python train.py --head_dim=64 --warmup_steps=247 --decay_fraction=0.752 --train_tokens=773200000
Each number is 50 + 12 x the weight over the matrix's rms, rounded and kept within 0 to 99. Layers, rows and columns count from 0.

# layer 8 attention key, 320x320, rms 0.0675, rows 106-127, columns 0-159
57 48 45 34 52 64 42 32 51 61 55 63 49 40 47 46 53 51 53 49 62 48 57 38 40 47 64 60 50 60 44 50 63 43 61 44 64 44 57 36 35 66 45 68 44 37 41 53 38 55 35 47 58 37 37 51 57 47 48 44 54 45 47 59 23 69 47 50 48 44 43 41 61 41 46 54 42 57 54 43 50 46 41 55 45 65 55 45 47 40 63 50 47 45 60 61 73 39 44 46 60 39 49 47 52 46 47 46 40 34 56 50 46 45 42 36 36 51 37 47 50 35 58 50 41 43 70 54 48 49 62 49 52 55 45 45 59 38 41 46 74 29 71 57 59 57 39 45 41 44 47 66 44 65 53 41 48 28 53 42
64 53 62 37 42 42 26 58 69 50 60 43 40 47 55 37 37 47 67 62 40 30 57 36 72 46 47 66 51 28 60 60 47 68 43 67 50 62 30 66 70 53 44 50 46 44 57 47 52 55 45 61 55 58 48 41 58 54 39 51 59 53 58 66 33 49 42 57 44 41 48 40 64 52 40 41 73 44 70 65 70 58 70 39 68 44 68 63 66 62 53 48 58 35 27 36 47 33 73 57 61 46 72 43 60 32 28 44 53 51 44 49 53 37 33 52 57 64 46 54 45 44 43 49 55 60 35 56 65 31 50 56 50 62 55 41 44 46 45 59 54 47 53 26 32 42 88 48 50 48 46 38 57 71 66 45 39 65 40 58
43 60 39 41 64 48 51 59 49 34 48 46 53 47 33 56 43 56 46 55 41 37 45 67 47 57 47 50 37 52 62 48 45 55 26 27 60 63 51 41 55 37 52 52 61 58 57 38 51 46 66 50 68 43 67 58 36 47 63 53 52 56 66 41 60 57 60 41 43 46 38 51 52 43 42 55 62 45 46 67 45 45 69 45 32 60 52 44 32 30 62 50 51 69 57 59 37 60 54 47 57 39 68 58 80 45 57 64 46 27 46 45 30 56 46 46 54 63 51 58 61 41 49 29 57 45 65 41 43 39 55 53 61 41 61 37 49 59 38 37 26 62 53 38 39 49 42 55 49 70 44 53 36 53 50 44 48 61 54 48
44 50 50 62 48 55 73 74 48 53 40 49 57 43 44 52 58 68 43 41 47 50 42 40 56 39 42 35 58 55 52 47 44 57 36 59 59 24 50 32 50 59 47 60 62 42 37 46 62 47 41 62 53 39 51 48 26 56 55 36 74 58 57 27 55 42 64 40 51 41 42 33 41 35 70 48 49 50 47 71 29 59 69 51 39 50 43 39 49 43 46 65 74 74 50 58 52 46 49 55 44 52 60 49 44 66 68 29 47 57 46 52 41 52 53 40 69 69 61 49 57 50 42 42 57 41 71 66 40 62 34 26 46 43 43 60 20 54 49 36 45 66 37 49 58 50 54 59 64 67 39 75 48 33 45 35 57 44 66 49
50 50 56 59 53 49 35 47 39 54 51 67 60 69 37 67 54 38 64 53 57 60 35 55 45 64 61 35 49 37 49 47 44 53 67 35 52 62 47 32 64 49 47 46 42 33 65 48 36 44 60 58 70 50 44 42 57 57 29 43 52 55 68 71 51 45 64 42 60 35 45 43 51 51 48 66 55 43 59 51 41 66 74 70 52 62 39 37 56 45 54 57 43 57 55 52 49 61 69 56 40 53 50 49 59 42 48 41 44 39 51 55 52 40 43 45 59 50 51 52 63 41 38 34 54 39 44 37 40 55 65 48 54 56 42 34 31 36 53 30 28 54 71 65 59 55 33 69 55 63 48 33 39 62 65 25 33 56 53 53
45 42 39 51 43 54 55 34 53 34 35 39 41 52 36 73 58 57 59 45 65 51 36 61 48 53 52 53 47 59 58 53 57 41 69 38 65 51 56 35 57 40 42 55 47 42 44 46 46 48 57 57 71 47 50 71 67 43 42 43 51 53 48 48 54 47 44 52 46 38 40 62 29 44 36 65 72 40 38 48 49 34 48 33 46 55 51 52 45 49 54 53 31 55 50 72 48 49 65 58 64 31 42 58 41 55 48 48 57 34 43 49 59 50 43 71 49 55 66 50 52 45 41 29 44 50 52 25 25 53 64 54 46 36 48 29 47 54 44 34 42 57 50 46 37 36 34 50 53 47 46 62 53 65 38 32 60 64 40 55
49 69 59 53 77 44 41 47 49 50 46 41 43 66 45 46 49 55 44 52 56 50 57 52 45 50 55 44 42 35 51 61 50 63 47 72 28 57 40 54 55 50 52 46 33 43 52 37 33 49 61 49 45 52 55 50 50 38 39 36 60 52 67 57 27 48 63 37 48 62 51 59 73 57 64 48 46 48 65 47 63 51 47 43 31 50 43 64 48 55 43 57 53 31 40 59 47 30 35 51 52 39 50 47 56 43 47 51 60 52 42 67 56 46 45 44 49 52 37 41 36 34 69 60 52 53 52 63 47 45 54 47 67 43 62 56 62 42 51 56 65 36 63 38 80 64 49 57 52 45 65 59 45 62 27 51 48 40 54 55
33 44 56 68 51 42 63 57 36 35 46 47 38 53 50 49 58 42 40 45 50 54 45 57 52 34 61 43 46 36 38 53 56 40 44 60 46 60 65 52 43 39 71 51 38 63 55 68 49 42 63 43 28 71 46 45 58 53 57 55 45 60 50 25 58 56 59 48 40 68 57 34 63 56 49 38 39 53 47 38 43 50 53 54 51 50 48 56 69 58 45 39 50 35 43 42 47 39 42 54 40 42 62 48 53 55 57 49 48 55 51 60 49 45 45 59 47 59 47 56 41 50 65 51 54 67 32 67 57 39 31 52 50 66 55 53 66 45 47 58 49 43 53 50 52 52 57 58 43 39 51 55 44 48 42 41 54 67 39 63
45 68 54 66 48 41 38 65 42 38 42 55 43 61 61 40 48 34 49 43 44 46 74 49 54 42 53 50 59 38 49 54 49 50 50 63 54 70 49 53 43 49 69 51 43 42 41 48 42 35 45 59 39 66 45 35 47 60 63 45 49 48 56 36 69 47 57 59 46 77 65 50 78 50 44 39 44 71 57 51 50 57 55 52 57 47 53 46 87 59 47 58 57 31 43 30 41 42 47 56 51 68 61 55 47 36 52 54 63 47 63 53 65 41 30 47 63 52 46 52 37 50 79 73 58 52 22 54 60 49 29 41 53 69 60 48 63 39 43 56 71 56 38 28 58 52 77 56 39 45 63 38 49 46 63 48 41 59 38 60
42 52 48 36 31 50 24 45 46 46 54 50 41 40 37 62 35 59 59 41 34 44 69 48 48 54 64 58 35 60 34 80 52 52 63 46 54 36 58 51 61 56 46 40 62 51 50 47 58 50 59 56 54 32 45 56 71 35 54 70 62 58 28 36 44 37 50 62 65 49 55 66 35 52 55 45 57 23 35 33 61 45 43 40 43 57 37 64 51 65 45 52 69 51 71 82 45 50 47 60 44 35 32 44 48 45 36 59 48 59 57 50 48 72 52 49 32 37 44 40 27 49 47 57 56 66 61 56 39 46 56 64 65 46 50 48 40 55 39 56 46 49 59 76 34 26 67 39 38 72 55 70 56 34 36 44 42 38 49 47
50 35 62 44 60 44 67 55 44 33 44 66 47 39 71 43 54 64 59 46 45 52 50 38 47 22 41 37 54 56 62 32 56 44 56 73 44 45 62 57 32 51 48 65 60 56 36 29 37 54 50 44 61 51 52 60 35 53 55 47 70 50 75 46 63 68 44 53 47 70 58 53 51 54 33 39 48 59 61 54 43 53 56 59 49 62 51 50 44 59 47 29 55 39 35 35 67 44 55 54 63 61 52 51 49 41 57 53 50 46 51 45 67 54 37 38 43 48 37 66 55 51 59 77 67 38 42 51 39 58 52 43 39 38 56 51 52 37 50 42 76 40 45 43 47 41 46 44 42 69 58 48 49 45 49 53 55 47 63 56
37 43 59 64 59 36 51 56 38 48 46 48 39 45 50 52 48 44 37 49 35 48 54 36 48 49 58 55 43 35 33 56 47 66 46 69 40 59 64 58 39 51 49 52 41 51 48 59 48 61 58 39 40 59 54 41 41 69 59 65 59 61 45 50 60 47 57 56 47 71 54 45 52 69 53 38 47 52 53 42 45 43 53 43 65 62 66 66 58 58 46 39 64 48 42 41 75 55 43 47 49 53 62 51 52 51 52 40 53 57 53 53 58 60 51 62 40 42 49 46 36 58 79 67 55 47 27 57 63 65 62 54 52 62 49 52 49 45 46 72 61 55 45 53 57 41 66 37 35 48 64 45 41 35 47 52 47 60 55 57
49 39 46 53 49 37 47 47 52 42 38 38 41 49 92 55 51 45 59 46 49 56 51 33 52 38 46 54 36 41 53 49 41 84 46 79 53 65 44 55 54 48 53 48 57 51 38 47 53 63 45 52 35 54 48 46 38 60 36 60 64 47 59 56 65 40 45 82 53 52 57 40 70 53 48 48 52 58 58 52 48 62 36 35 43 57 51 42 73 57 49 56 55 55 55 31 62 54 56 51 54 60 59 36 54 54 52 43 39 74 52 42 48 40 56 60 59 55 42 50 58 60 58 73 76 39 27 52 53 63 52 65 45 45 46 43 24 36 39 60 47 41 45 36 58 63 54 41 57 42 70 27 40 39 69 54 70 47 48 55
52 57 43 43 56 43 54 65 52 59 59 43 64 69 50 61 48 52 50 43 34 60 28 40 52 40 53 52 52 43 73 41 42 32 58 49 44 53 43 58 65 67 42 57 67 48 41 36 60 41 57 42 56 52 54 49 68 69 43 38 49 66 47 51 31 52 54 53 49 59 58 47 49 56 55 66 64 49 57 63 47 46 51 44 35 64 41 47 38 44 44 52 33 61 31 59 51 51 70 61 55 50 37 43 81 54 42 51 62 51 50 57 56 51 51 53 31 35 47 65 84 68 39 44 48 44 39 44 67 57 74 61 45 51 53 39 33 47 53 38 33 57 64 65 67 58 38 56 49 66 29 44 49 54 52 43 44 43 49 63
53 47 48 36 56 53 52 51 65 58 67 38 64 46 37 45 57 50 63 69 49 47 41 52 64 58 51 58 55 35 49 65 55 42 28 46 67 29 44 40 63 46 55 40 55 47 51 68 63 41 50 49 61 43 64 55 23 29 50 46 64 50 49 52 50 38 30 51 59 48 46 54 49 46 46 60 48 17 54 49 78 20 53 51 56 49 57 66 57 64 54 57 47 47 48 55 34 50 45 51 42 52 74 45 51 43 52 57 52 65 45 49 42 55 42 54 38 56 44 42 46 46 41 39 33 41 57 61 58 59 59 61 46 56 50 59 46 83 66 55 47 60 71 65 33 37 64 72 47 47 41 44 50 39 49 57 37 73 41 49
57 17 51 49 51 38 50 38 47 56 55 51 54 54 54 54 67 36 63 44 40 52 39 44 51 55 80 42 41 41 57 45 68 65 61 54 56 55 54 39 66 52 43 49 43 34 42 37 62 45 47 57 44 49 60 45 49 52 46 50 39 59 44 45 57 59 48 58 46 36 60 23 37 45 57 46 21 57 48 46 43 44 52 48 41 66 23 52 51 44 52 40 37 28 59 59 52 27 45 60 54 62 51 40 51 67 50 36 54 58 24 64 48 59 57 25 50 50 40 57 39 53 34 55 40 42 63 63 39 64 30 21 45 35 55 27 59 45 62 44 97 44 64 51 66 62 70 52 42 53 57 72 31 61 27 47 51 32 45 49
62 47 44 56 40 48 51 50 54 55 49 47 33 62 81 44 51 62 43 59 46 51 44 52 60 28 51 55 58 66 64 47 36 63 64 69 64 56 35 43 77 36 35 57 65 42 48 46 48 56 36 43 68 61 31 33 53 42 64 40 55 49 76 59 57 34 41 50 54 46 69 30 70 54 39 30 64 62 56 31 29 43 28 37 47 54 57 35 70 60 61 55 45 62 50 53 55 44 48 34 56 58 50 50 36 53 54 33 37 50 68 46 45 50 59 43 42 54 54 35 34 53 51 62 64 51 48 61 44 41 45 52 33 46 50 57 52 54 58 52 72 45 51 53 34 49 60 47 53 49 66 53 53 61 56 37 51 47 49 65
58 58 42 30 20 51 44 38 75 57 47 32 41 46 62 57 54 73 47 49 49 43 43 59 52 56 46 74 45 40 49 59 60 46 53 23 55 41 54 45 59 53 43 60 64 43 46 55 50 45 33 65 46 36 47 48 64 29 37 48 64 39 50 60 25 56 29 53 45 47 55 47 48 38 64 67 72 25 47 31 64 50 28 46 33 52 28 47 36 58 49 51 61 55 54 61 54 46 49 41 41 50 52 52 40 52 41 67 56 60 45 53 49 43 45 42 47 54 50 53 53 49 34 45 40 56 67 50 42 39 59 62 53 44 53 44 54 71 51 59 53 48 79 62 30 44 69 36 66 58 51 74 43 57 52 55 46 27 45 52
36 59 46 52 34 45 60 70 65 53 59 39 51 42 59 32 52 42 45 47 60 43 58 47 62 53 55 54 38 31 55 53 49 50 52 55 57 42 53 62 49 48 49 53 45 48 51 40 55 67 47 46 29 56 51 24 39 58 46 41 48 55 37 37 54 69 54 54 52 64 54 47 58 53 71 52 32 42 29 43 67 54 41 52 51 45 34 36 62 68 47 55 70 49 58 57 59 46 59 61 23 66 59 63 32 42 46 42 55 45 47 55 48 29 60 61 56 34 75 61 36 76 50 54 56 57 51 53 64 29 38 35 57 67 50 48 68 48 56 56 47 52 43 46 57 52 56 34 62 40 42 46 47 49 56 71 41 57 36 39
60 45 61 49 62 46 65 48 72 35 42 37 53 53 81 37 48 68 45 57 24 49 38 30 60 48 47 44 50 44 66 59 47 60 50 53 50 62 53 54 50 47 52 64 64 60 49 53 60 59 41 50 51 55 33 54 53 52 55 49 55 51 34 30 62 47 47 50 50 61 59 53 40 52 73 62 48 55 54 67 51 45 35 42 46 40 45 56 40 45 36 63 83 52 46 54 65 51 36 56 64 42 69 40 50 54 53 53 48 59 38 59 34 50 55 51 44 46 72 61 65 69 47 56 53 56 47 56 52 57 60 65 41 52 62 61 45 43 50 56 75 49 27 59 44 49 57 44 52 51 31 55 40 18 37 42 38 57 41 35
33 59 63 55 62 41 49 64 35 58 62 61 54 51 55 54 52 59 42 56 39 51 51 39 48 39 48 51 37 46 36 45 55 59 44 56 39 41 51 53 40 46 53 51 35 37 53 59 49 46 52 45 39 57 47 44 41 63 67 54 55 65 40 53 52 47 56 57 45 66 62 52 53 72 48 42 55 57 69 49 59 62 56 54 44 58 59 59 66 56 42 35 66 32 41 41 58 41 47 61 52 48 61 47 46 45 61 47 60 57 45 63 46 48 32 48 62 45 44 54 24 50 59 72 75 51 22 55 64 51 45 42 38 54 67 54 57 50 48 59 68 46 44 41 56 53 65 58 57 35 66 46 48 40 60 67 44 72 68 61
47 67 59 50 75 46 65 55 49 65 55 45 40 58 52 73 40 71 60 77 66 50 47 40 43 41 47 48 45 54 51 70 51 45 33 59 43 27 52 30 78 55 68 44 51 60 53 49 47 47 32 38 51 25 31 52 61 50 43 49 54 55 59 60 28 41 44 19 47 65 50 43 31 46 38 55 55 44 65 44 66 43 33 64 35 56 53 54 67 58 41 60 58 59 59 42 46 23 51 70 52 41 36 50 63 46 50 46 50 53 53 63 67 46 51 41 58 73 26 46 65 45 47 52 61 57 47 67 55 41 45 40 51 21 54 53 48 62 62 53 58 50 56 54 56 64 38 44 38 46 63 41 48 46 63 49 47 44 51 62
# layer 8 attention query, 320x320, rms 0.0713, rows 107-127, columns 0-159
44 43 66 49 40 43 38 61 73 48 66 40 50 41 53 64 56 46 34 42 46 48 48 58 29 48 46 47 62 59 72 31 53 59 54 34 40 49 49 85 50 41 61 33 51 68 32 53 67 64 62 41 50 39 44 60 46 42 44 41 54 49 59 53 66 32 48 54 60 57 59 67 34 51 70 44 83 56 51 37 41 37 41 58 72 73 53 63 61 64 45 59 28 39 68 29 45 39 56 57 64 44 60 52 37 63 39 67 39 79 42 74 43 67 40 56 51 53 35 42 45 32 44 58 59 55 33 56 65 64 44 66 48 47 51 58 60 55 63 76 49 53 63 47 34 56 52 44 41 48 53 41 55 60 40 65 35 62 33 52
56 49 48 61 42 55 51 41 48 41 53 73 49 46 38 51 53 47 42 70 34 30 56 70 64 49 45 53 60 50 55 55 51 43 47 44 43 40 48 52 60 55 71 46 73 53 28 39 55 57 70 22 52 29 50 50 48 46 40 45 61 59 38 68 41 54 49 48 44 30 41 45 56 38 47 61 12 48 24 59 58 56 71 52 46 43 38 73 22 32 75 49 47 53 51 62 54 55 69 40 43 58 37 66 49 50 54 58 52 46 38 67 50 73 60 39 47 44 69 58 44 50 56 50 50 48 57 64 57 56 54 53 51 50 37 61 54 42 62 57 53 46 58 32 51 59 41 35 41 73 43 51 65 49 46 22 56 51 56 67
53 61 68 59 49 40 60 44 37 53 44 61 53 43 38 37 45 39 41 46 41 63 56 53 57 46 49 39 57 34 37 53 45 60 60 64 66 53 49 29 48 35 51 50 53 66 61 37 39 37 36 53 42 53 37 41 48 41 66 32 69 44 56 37 64 71 76 46 56 43 37 65 50 40 43 37 48 45 56 50 46 72 55 56 37 41 27 53 55 54 33 34 71 55 61 55 68 49 51 48 24 58 50 52 45 55 39 65 61 44 54 44 36 53 45 42 67 38 63 47 44 44 65 41 48 51 53 57 27 61 50 40 41 39 64 58 61 40 56 43 51 40 60 49 53 35 57 52 41 44 56 45 30 60 37 28 47 57 48 53
41 74 48 64 31 45 67 45 50 44 60 36 57 33 44 60 55 56 47 49 54 60 45 44 51 52 46 48 24 59 45 41 32 56 46 32 50 45 65 32 41 62 56 42 41 50 35 50 55 54 38 30 49 41 65 50 59 43 60 48 48 68 63 44 57 41 55 58 38 43 65 48 45 32 61 42 39 50 55 51 38 45 73 44 47 62 54 50 50 58 52 34 33 70 37 60 46 67 69 51 65 37 42 42 43 63 46 39 63 36 35 53 50 54 53 66 41 54 57 48 46 36 64 29 47 48 52 48 71 43 66 51 70 50 53 57 64 57 62 50 42 58 42 37 48 85 44 56 53 53 69 65 48 59 56 41 72 51 67 55
63 51 62 67 56 51 63 22 34 53 44 39 47 53 49 56 51 54 42 55 49 42 60 42 41 58 44 43 29 82 57 53 41 45 55 55 56 51 52 59 69 64 66 43 55 60 49 58 44 61 41 46 38 40 47 39 58 40 51 57 57 56 52 45 58 63 58 48 38 39 68 47 40 57 63 40 43 49 44 42 59 36 42 51 60 54 75 54 48 63 61 39 52 51 48 44 59 59 58 42 22 42 67 58 32 57 66 59 57 56 27 45 42 48 47 58 37 57 54 54 65 47 52 50 42 44 62 48 62 51 38 54 47 69 52 66 67 63 54 39 48 45 36 41 50 65 51 46 64 38 66 43 43 60 46 40 67 57 36 45
44 57 39 24 52 51 66 54 21 64 52 49 61 75 48 42 53 40 62 58 40 60 43 48 31 69 57 35 52 51 57 58 53 22 51 64 47 28 41 67 47 44 47 73 51 44 37 57 39 37 76 46 38 40 59 56 39 58 47 35 57 35 60 55 32 56 38 58 68 57 52 50 67 53 59 40 32 49 28 53 59 56 66 58 48 43 54 40 53 57 43 51 48 40 56 53 34 70 49 47 44 34 64 62 68 43 52 34 43 33 73 32 46 47 64 69 46 52 53 54 33 66 51 42 48 41 43 36 54 47 56 63 64 59 74 33 47 48 36 61 48 63 59 68 46 64 52 61 55 59 47 60 64 57 64 34 48 38 70 32
46 69 56 54 62 45 52 43 35 43 57 44 50 68 47 45 59 30 59 69 64 47 52 48 59 37 57 58 55 50 46 62 51 43 46 57 48 45 64 49 49 53 27 45 62 18 46 48 61 29 49 44 43 49 49 53 61 43 50 45 55 54 57 57 51 58 65 47 44 59 59 63 39 45 42 34 47 63 46 56 46 51 56 35 54 40 40 48 37 51 70 56 67 52 37 45 43 56 55 61 47 59 48 54 61 41 54 42 55 58 46 51 41 64 54 45 51 50 37 40 36 58 39 38 51 50 28 46 52 48 37 52 61 53 69 59 59 55 56 51 49 44 54 47 51 46 52 64 43 52 40 49 52 60 61 50 39 52 58 58
27 48 64 59 45 40 39 49 47 49 45 46 56 44 65 41 65 36 42 51 36 52 36 60 24 39 42 44 47 46 45 62 45 65 69 50 49 52 51 67 61 57 47 42 45 40 59 42 47 46 55 46 50 53 43 50 47 51 53 45 74 54 51 42 34 36 48 58 28 80 48 53 69 39 66 37 71 60 43 45 38 50 38 57 41 66 56 61 43 46 51 62 64 48 50 54 64 38 61 55 54 35 54 38 50 46 49 46 37 44 64 42 57 61 40 49 60 51 55 49 51 46 43 60 40 43 06 54 51 51 56 53 57 33 53 43 39 68 55 48 45 49 44 43 49 62 54 59 30 43 54 38 40 59 57 49 31 36 59 61
50 44 25 63 55 60 36 52 36 71 44 52 50 46 55 60 47 53 55 42 68 41 69 55 48 46 69 43 51 59 43 69 45 45 41 43 37 51 60 35 45 58 43 54 51 42 52 47 53 49 62 31 54 61 49 35 46 48 40 24 36 56 29 45 26 50 55 72 35 47 45 49 38 61 47 45 52 37 45 46 38 54 57 35 66 69 80 55 78 71 53 46 43 57 53 61 46 49 45 52 30 59 64 58 31 34 52 42 62 52 36 50 69 53 44 44 58 54 59 40 45 73 46 63 31 64 47 53 68 54 69 46 47 56 45 46 25 56 56 63 45 72 64 50 40 39 62 55 40 49 52 73 52 60 42 68 55 37 33 49
39 53 49 33 59 66 44 39 52 55 27 38 35 46 38 61 47 63 56 69 43 18 24 65 43 52 35 57 47 32 51 57 38 45 46 69 67 36 57 48 23 62 46 49 60 57 67 41 47 49 54 61 56 57 41 63 45 43 30 51 74 63 42 57 45 42 50 31 39 78 61 31 31 33 60 57 78 63 47 50 57 46 50 37 39 54 46 27 47 41 35 43 68 63 37 51 49 47 54 39 60 52 67 64 50 49 47 50 39 27 40 49 59 66 53 65 65 43 63 52 52 65 51 51 65 43 57 45 45 54 59 56 42 52 50 40 52 64 60 50 49 36 26 40 58 56 40 48 59 51 57 35 38 49 62 50 54 46 64 71
36 65 60 49 59 56 50 53 44 42 44 57 54 61 39 64 56 51 60 46 46 33 61 54 37 39 68 43 61 42 49 62 39 39 52 47 37 51 44 51 50 41 37 43 54 27 53 49 50 43 46 53 53 63 36 54 50 48 52 40 54 52 47 62 37 57 52 52 49 82 55 41 46 38 56 58 55 41 66 62 42 49 71 43 50 36 40 50 58 47 53 32 64 49 38 42 46 53 57 65 62 43 54 59 47 48 62 40 52 51 60 46 50 64 66 63 58 55 45 25 29 55 59 67 41 48 36 48 48 56 47 53 72 52 65 33 34 39 49 59 50 55 50 66 59 47 47 49 44 44 48 46 56 46 57 42 50 42 53 45
30 53 59 39 55 46 44 39 71 50 54 59 47 44 35 73 58 60 35 45 45 44 54 52 36 38 73 69 56 67 52 49 25 60 64 36 33 32 37 56 27 55 35 49 48 60 47 49 58 67 30 53 47 52 50 64 32 53 43 52 60 64 47 50 35 27 47 43 57 72 74 41 34 43 51 47 41 60 54 61 64 40 65 74 57 52 52 58 58 53 41 30 51 60 51 59 48 70 37 52 61 51 26 46 65 58 32 42 38 63 59 54 44 53 58 67 56 34 40 31 47 45 65 48 44 45 40 68 47 47 69 56 41 47 51 56 51 45 56 42 55 63 33 44 52 52 37 51 56 34 37 63 48 41 58 66 51 55 61 69
50 59 69 42 76 51 53 72 28 43 62 52 43 37 45 66 58 35 43 61 49 47 46 42 44 34 55 41 42 56 55 48 38 30 51 48 47 18 52 70 42 43 55 54 60 33 41 54 55 40 60 29 55 49 46 57 32 45 46 58 51 42 48 53 52 63 46 52 44 47 48 58 56 47 47 61 58 71 40 50 53 44 62 48 68 55 61 35 41 56 44 38 43 68 28 49 42 53 63 41 68 57 42 46 42 32 63 45 47 40 53 41 56 59 62 68 40 50 51 41 57 47 60 68 54 38 46 36 60 63 36 66 72 41 54 53 45 38 64 48 48 51 28 44 71 63 38 46 58 69 62 25 70 51 66 60 57 46 67 56
64 39 21 53 40 45 49 54 57 55 51 58 38 51 60 27 69 51 62 45 78 46 68 56 46 37 51 48 53 30 53 55 41 45 48 42 56 71 47 56 47 43 63 54 63 76 53 53 56 60 54 21 57 39 49 49 75 50 54 48 55 42 80 48 96 34 60 62 48 43 55 63 59 40 47 68 54 33 50 51 55 54 44 54 44 41 38 66 49 40 47 63 44 22 59 45 46 34 55 48 34 62 61 51 44 44 57 54 55 54 54 63 37 52 43 50 53 58 49 56 40 35 48 52 57 34 51 35 45 36 52 54 27 37 50 66 50 40 67 57 55 65 65 39 41 57 55 54 41 40 52 56 57 38 55 57 52 56 32 54
45 45 61 44 52 61 75 55 44 67 45 57 55 55 49 49 58 43 24 59 56 49 54 54 41 58 47 67 54 49 76 28 39 48 31 45 50 54 59 43 60 54 46 54 48 69 47 46 30 48 38 55 38 47 59 61 48 50 60 57 57 52 49 43 52 57 55 42 80 62 42 54 45 43 47 34 56 48 70 61 74 46 43 52 65 73 58 34 69 70 31 60 67 32 64 41 44 42 40 43 48 76 41 57 36 39 39 51 43 47 36 35 36 59 53 54 54 62 41 58 62 62 28 44 57 51 55 15 55 52 43 47 35 56 48 44 65 76 56 44 47 46 38 54 46 51 61 68 59 28 57 50 25 60 28 69 44 58 50 35
44 60 75 50 60 55 50 52 47 65 58 46 37 42 55 49 56 42 46 29 48 57 46 39 34 44 61 40 61 55 50 39 64 44 35 53 49 41 41 30 73 60 40 49 54 76 52 27 60 57 58 70 43 45 61 47 40 58 50 43 35 42 80 61 31 48 42 36 49 61 55 49 55 39 48 72 59 69 61 38 45 62 36 69 57 57 50 36 69 48 36 65 67 48 39 36 55 44 70 57 44 55 53 46 47 74 35 64 30 65 37 56 52 38 65 49 57 72 42 46 59 63 69 55 69 43 44 63 53 36 53 60 28 48 47 52 52 67 48 54 51 38 61 55 35 68 53 62 50 60 63 43 29 51 64 66 53 39 62 45
62 32 51 35 46 55 54 57 47 60 51 58 51 37 58 43 41 61 47 50 60 42 59 42 56 56 57 41 63 77 59 57 50 49 53 31 51 34 42 48 37 42 50 53 48 53 56 64 61 59 64 31 58 45 76 44 54 54 58 35 27 30 62 53 59 52 60 50 52 42 56 81 76 45 45 66 49 52 31 41 61 55 40 61 66 51 43 55 66 50 29 65 40 55 59 44 43 44 38 33 34 55 47 67 37 38 42 62 41 42 50 58 53 35 39 66 61 46 52 71 42 63 39 60 45 59 60 48 43 50 64 69 42 49 36 69 50 49 56 63 47 64 58 60 39 57 55 49 57 63 60 56 67 49 44 52 51 48 54 44
63 42 45 55 35 52 71 62 61 44 44 60 47 34 38 46 39 42 57 47 53 36 50 57 49 57 62 52 52 55 28 52 54 75 58 47 45 77 58 43 38 41 42 66 34 40 63 41 42 43 63 39 52 71 64 73 56 33 53 43 53 43 58 44 27 34 73 49 53 58 40 71 65 61 48 51 56 33 57 59 44 63 53 45 48 60 50 51 51 46 41 49 41 42 39 50 53 55 47 46 62 38 47 49 65 46 54 50 48 45 68 53 57 47 68 35 42 57 52 61 51 55 36 39 67 67 36 56 49 47 50 45 57 49 42 50 48 31 47 48 39 52 55 57 41 56 54 36 46 44 54 36 59 56 41 51 33 51 51 54
53 49 69 41 57 45 42 63 53 54 36 61 57 51 44 31 53 59 62 54 54 36 41 40 42 42 53 58 79 51 65 42 58 48 51 48 50 48 45 70 36 43 60 51 52 59 70 57 38 58 53 54 55 54 56 52 48 63 40 46 73 43 49 48 52 63 44 39 48 61 35 52 42 38 42 75 63 38 54 55 73 33 49 42 55 47 32 63 64 45 30 53 58 42 57 30 50 30 51 51 53 69 55 58 54 53 55 40 36 57 66 60 32 59 63 55 52 32 60 47 41 50 53 67 74 55 35 41 36 59 47 40 52 56 64 42 60 49 49 48 49 65 41 54 49 43 47 39 60 50 59 48 48 34 38 54 56 58 35 53
25 60 48 40 67 51 40 63 41 39 51 42 50 53 52 67 46 38 54 32 57 54 59 52 44 47 40 46 49 35 57 63 38 39 60 38 49 47 46 58 43 48 52 38 55 41 46 52 44 41 48 49 44 59 45 45 56 37 47 36 70 62 61 64 57 46 60 46 64 78 46 63 41 42 55 51 57 50 45 62 34 39 45 47 41 47 43 59 53 45 56 53 74 60 31 53 55 61 68 49 66 50 60 47 58 50 48 42 55 52 43 50 37 59 67 50 57 47 55 38 44 46 59 49 47 26 27 59 50 56 46 51 66 39 61 50 46 44 64 59 47 52 57 47 45 43 31 47 39 61 41 44 51 62 72 62 61 47 43 51
37 51 34 47 53 50 59 51 37 53 88 61 66 48 71 40 66 42 39 61 62 65 61 42 42 47 45 38 37 44 34 64 59 25 38 55 46 38 47 53 44 38 60 77 60 49 56 61 54 56 46 55 33 45 55 40 46 41 65 31 31 28 59 62 36 42 41 58 61 57 27 66 69 39 41 42 07 67 43 57 53 44 51 70 47 63 56 39 50 62 32 45 53 68 57 51 30 53 48 29 72 47 36 44 60 49 39 45 49 29 49 49 62 58 60 50 29 55 61 56 64 56 47 60 44 39 51 52 45 54 53 52 40 29 61 66 39 53 48 43 46 48 72 62 33 43 52 48 48 62 47 65 63 74 54 66 79 59 56 45
# layer 8 attention value, 320x320, rms 0.0619, rows 64, columns 0-159
52 47 61 50 33 52 57 63 42 50 45 72 52 52 48 57 45 55 62 25 46 49 37 47 48 51 52 77 57 43 51 43 40 32 54 55 65 35 36 51 44 34 40 63 43 75 37 42 48 57 53 43 52 48 60 66 36 57 49 47 63 48 55 43 63 57 59 68 57 54 60 51 26 48 65 48 63 57 27 46 57 42 54 48 63 63 37 46 67 61 58 51 53 53 32 39 63 65 43 51 46 52 47 54 39 63 48 49 54 43 50 61 41 52 51 76 41 43 54 34 55 46 49 47 43 74 49 39 50 43 38 42 43 39 59 40 63 77 59 33 49 47 60 62 54 52 39 57 51 44 55 44 41 47 61 51 62 50 48 44